Weights of a small GPT-style language model, trained from scratch on English Wikipedia: vocabulary 2048, 7425 steps.
Each number is 500 + 40 x the weight over its row's rms, rounded and kept within 0 to 999. Layers, rows and columns count from 0. Numbers have three digits each. The size before them is the row's rms in percent of the matrix's.

# layer 9 MLP down (transposed), 1024x256, rms 0.0408, rows 141-182, columns 224-255
135:565499458519495546474492413483516508495451508438479456458484438506455458459562527516519485533470
062:485556566539458516500521441481525492501515580521487476480512410518497463516492588484550489511420
020:457511480438442558539455496508465557482489507485512473505544485495477447513467486472539529527487
138:447500523507460489471483468506536548551487546509514486437447477442508518471541552415467414534528
108:480548481431458477443501475547449569519581535471451490489516456519557616502552475498507538510490
031:543643531476521470494521484530519440463507482524518482432536495561509489456412565437524493482437
137:461503522484485533483446518472498592446512495447465441505420535477440481515427516496511531462558
109:442510556500458543509471522505512580499450493498514498444532487484481499518485480455538500401495
138:498516469495445557476469453453487490506512515535553515528541538518429420545477522447532482471501
134:555516521484501494508443479568505471540457486488604506583533500442549502595522518464486545509449
102:541485451495511489553467539511491454423481508490377440491495525464553462492490483428539564487425
009:545460519479524541511537500601544504477506489440491513539450535551524450548468390517546501565486
011:558509491546508520515514485447469519451545415504506458431532506448476519499493500565475483522518
012:484512589485478493510462453530508516498510453483460541495485497520551474523512473432480535482424
127:501496444494512487522481530519485499404470524465530551583502580456467483436481572476492549495521
083:447504555586520569499521471521521469485456560431504528535481417469562500461524511468432492552580
088:480485583552554595444525508490565502404479474513481572501490491483533558488533450453542501532542
130:435500500534522519517508509473398482530494461544496491510480470532504548486496430465543519488533
133:504456524575461481471465387519482451389523545423468471481521527516504498521443457492445524498513
092:494503523500432457523535447535508522477563489489569485464483438414526500560519554534510464470495
124:483553470424506380533457491496482531490524401510491499563487510492577466466516472508427503462575
127:507520521487545443493509477546440498517521484487542443561496602510563471447516509510534549503448
129:462500538507505515470458510576488468471527520546526523444494510519463481458511455511542475552486
133:541456463493514457529480507504498482523485517439459538478508546623536561517484469442491496476506
123:502495525451496514455512483486495416547498455441503511543462511502564509504529464500547481495476
117:490481552533463519481472448464502445498504444549469498433519529481497470462504513505509479473494
121:499500499507497535506423548488549470520455477509439492440521538456472464438514511507433480529526
119:575471554533556474585463514493491510473481467541446551514496501435491489487486547428472568448435
009:446509530513493528462482476587553464515496511420542535507492518444511474531526567500559552556438
121:492525509473508470413524481465594489496465499471550509408521457476496431453524453565526485561563
080:537450541560568511454480546510528498444512456471519460580458496547469568429463528474537487443508
078:503509453502483521525543533559542501513469517517487535488478482454519417460487522455487472464516
069:498486482423493514487468547471491500601470516521502487455461511457494489411489470550431503428458
124:488530486518457512518551525498556522552527441479549445486478513376472510534483493502532495452457
133:554531520447548478558486451459465546448539534449475506493489490454485424525528475516451534529377
128:435505503497567525445530465515536501548457541448533483466505458499514431513492508503546478373495
121:533489523481498529456559531525523483560488480521506487480573399502508506523505488534477472358441
039:453485534507550542500521493534544479479436521499487513452442502506414511530542454469574450530516
105:447483475471591392433552470560497493533555523471512611474471495453534520551510535487533542553455
026:504542497461482549502480482520485521456432514507502547462462467479461480430458540468514501492444
137:481483542522476541450430550484509464446531451462529467498505451521502487538510496442549552492498
114:487529579487500508529500461590528537541470561488489494486505520543509497467504515451512522427521
# layer 9 MLP up, 1024x256, rms 0.048, rows 142-182, columns 224-255
081:533505460510556494331497501505529445515519496467555576524492510401452536522523447488486564499521
027:548545547493574541464454504500466457563506474532533561550521520519462526542552480528530477509555
128:503477516499457486449497475528513584597469542505528492498499532519527526479542550455534549441491
109:495444467565567502429530507497493516525524480503496521469562559426500508446470546526520510495515
044:447377550438533454497472518488480565513532555501501523546426439403518520528448446496483553531576
128:498508481514528464484483507477509457469511427495518506408531541446432551440515572571455483459440
109:541462460493524543430510490490483458528535499487524507479552521518514517532509555543483552585549
133:478471496480483477414510486492503455451544437497525481494545484467558530424568563587450471550528
124:523528507509527535502472461436466503543518537498531532469443493502542459479531499565556516514524
107:488512490488448503435468454459514515542516529550611560541500469453481566477531451514472526480564
010:509506502497467529474488495457441422477462434447474507505498509479523501492475464470476435497504
014:520640492471566514557530547500586484561514504517471579564554486478488516498489522444462476440515
014:516422495514449514463466500495512514492500534548530515493516512478492476515453480496457441526528
131:540491539480499545432555478481451476549483475425477503490602439396499506457480549507511435488527
102:574487482544442476419461636512472491474515521482514528502502507474550512513560423530500488454518
100:545507488463444403511531479455418509551519580439515454535497548466453521512513471562432584463493
124:493478515474476469439505535456484462478514476392519450541543494561541499564569442514458455504507
123:444491475554525483461512453496480630534506510489474502507489484530462538510470483508503540468586
103:506508394520485481501494437476501434450501557424507490503552491522416545564493577540522504505502
116:531532579559457604488465490515554511556515493437541494488473514494476502484615521447520481503494
122:500524458556514547430561367532433476566443523494474551475533512486473576528497524483468527518520
127:506506450511508490529493576461541504476443525416517452542492481458625556538512486505544523427532
127:482421503499489600482506473466457489496551505446508477465517544508539551462475570474496539553547
120:501479473514547506511470486529553522568507516595457552513439495511532489523488438575502495516535
112:484465470474484555496547508447521465496475564499534541496531504551560518592553459482474526586501
116:415502539518535529449476505526460413490520446498525522512483517543489566524479423491492477446571
120:475467466528580565573502461464568612509531457544506462468443468585452498528510508554418534550601
010:459614513560446511506430430476456477427499462502520534436476502542536521501522493460437526532540
116:493451462595528575454574543503409465504582511479477492504505470423436571450470529531480528516492
095:464516510495539454532554460536515573565476522487493477516457475501510495484505541516437546525540
090:502442468518514566509532538459494447542537557466482503511490552438539554584581613531479514582497
085:508554537468455458576524485493522481465531502451533518534545478413578530531509586518533487499498
119:477483493422487478551480481508429524474560452533539479496490555521558523473490490494478564500481
125:418503498500530533485543435494476515504487517456533495563553510510523542503535608515527517476522
121:483485429518497562448509508479512431530513435481444582384524528542547505508511450601508500514482
118:500516460496514521569512574497457473451550482477481401460570568449531487490514570465485501568499
062:450484514501495470391465560552488574503489523540532540549513482509548417492526482466438553500461
112:494448428491529528548561515487491494426514542477428435517556503533489547447482518506456541531446
038:554427477519459584510558509478521535504493527449524494536490506467523550532548509507459490548523
132:465511486499479557553505524448486530505554526497584501506463527447557465539451465451520461480563
128:491530501556504581595504504510472521561513483499503565458521546513533539520485474463512493498577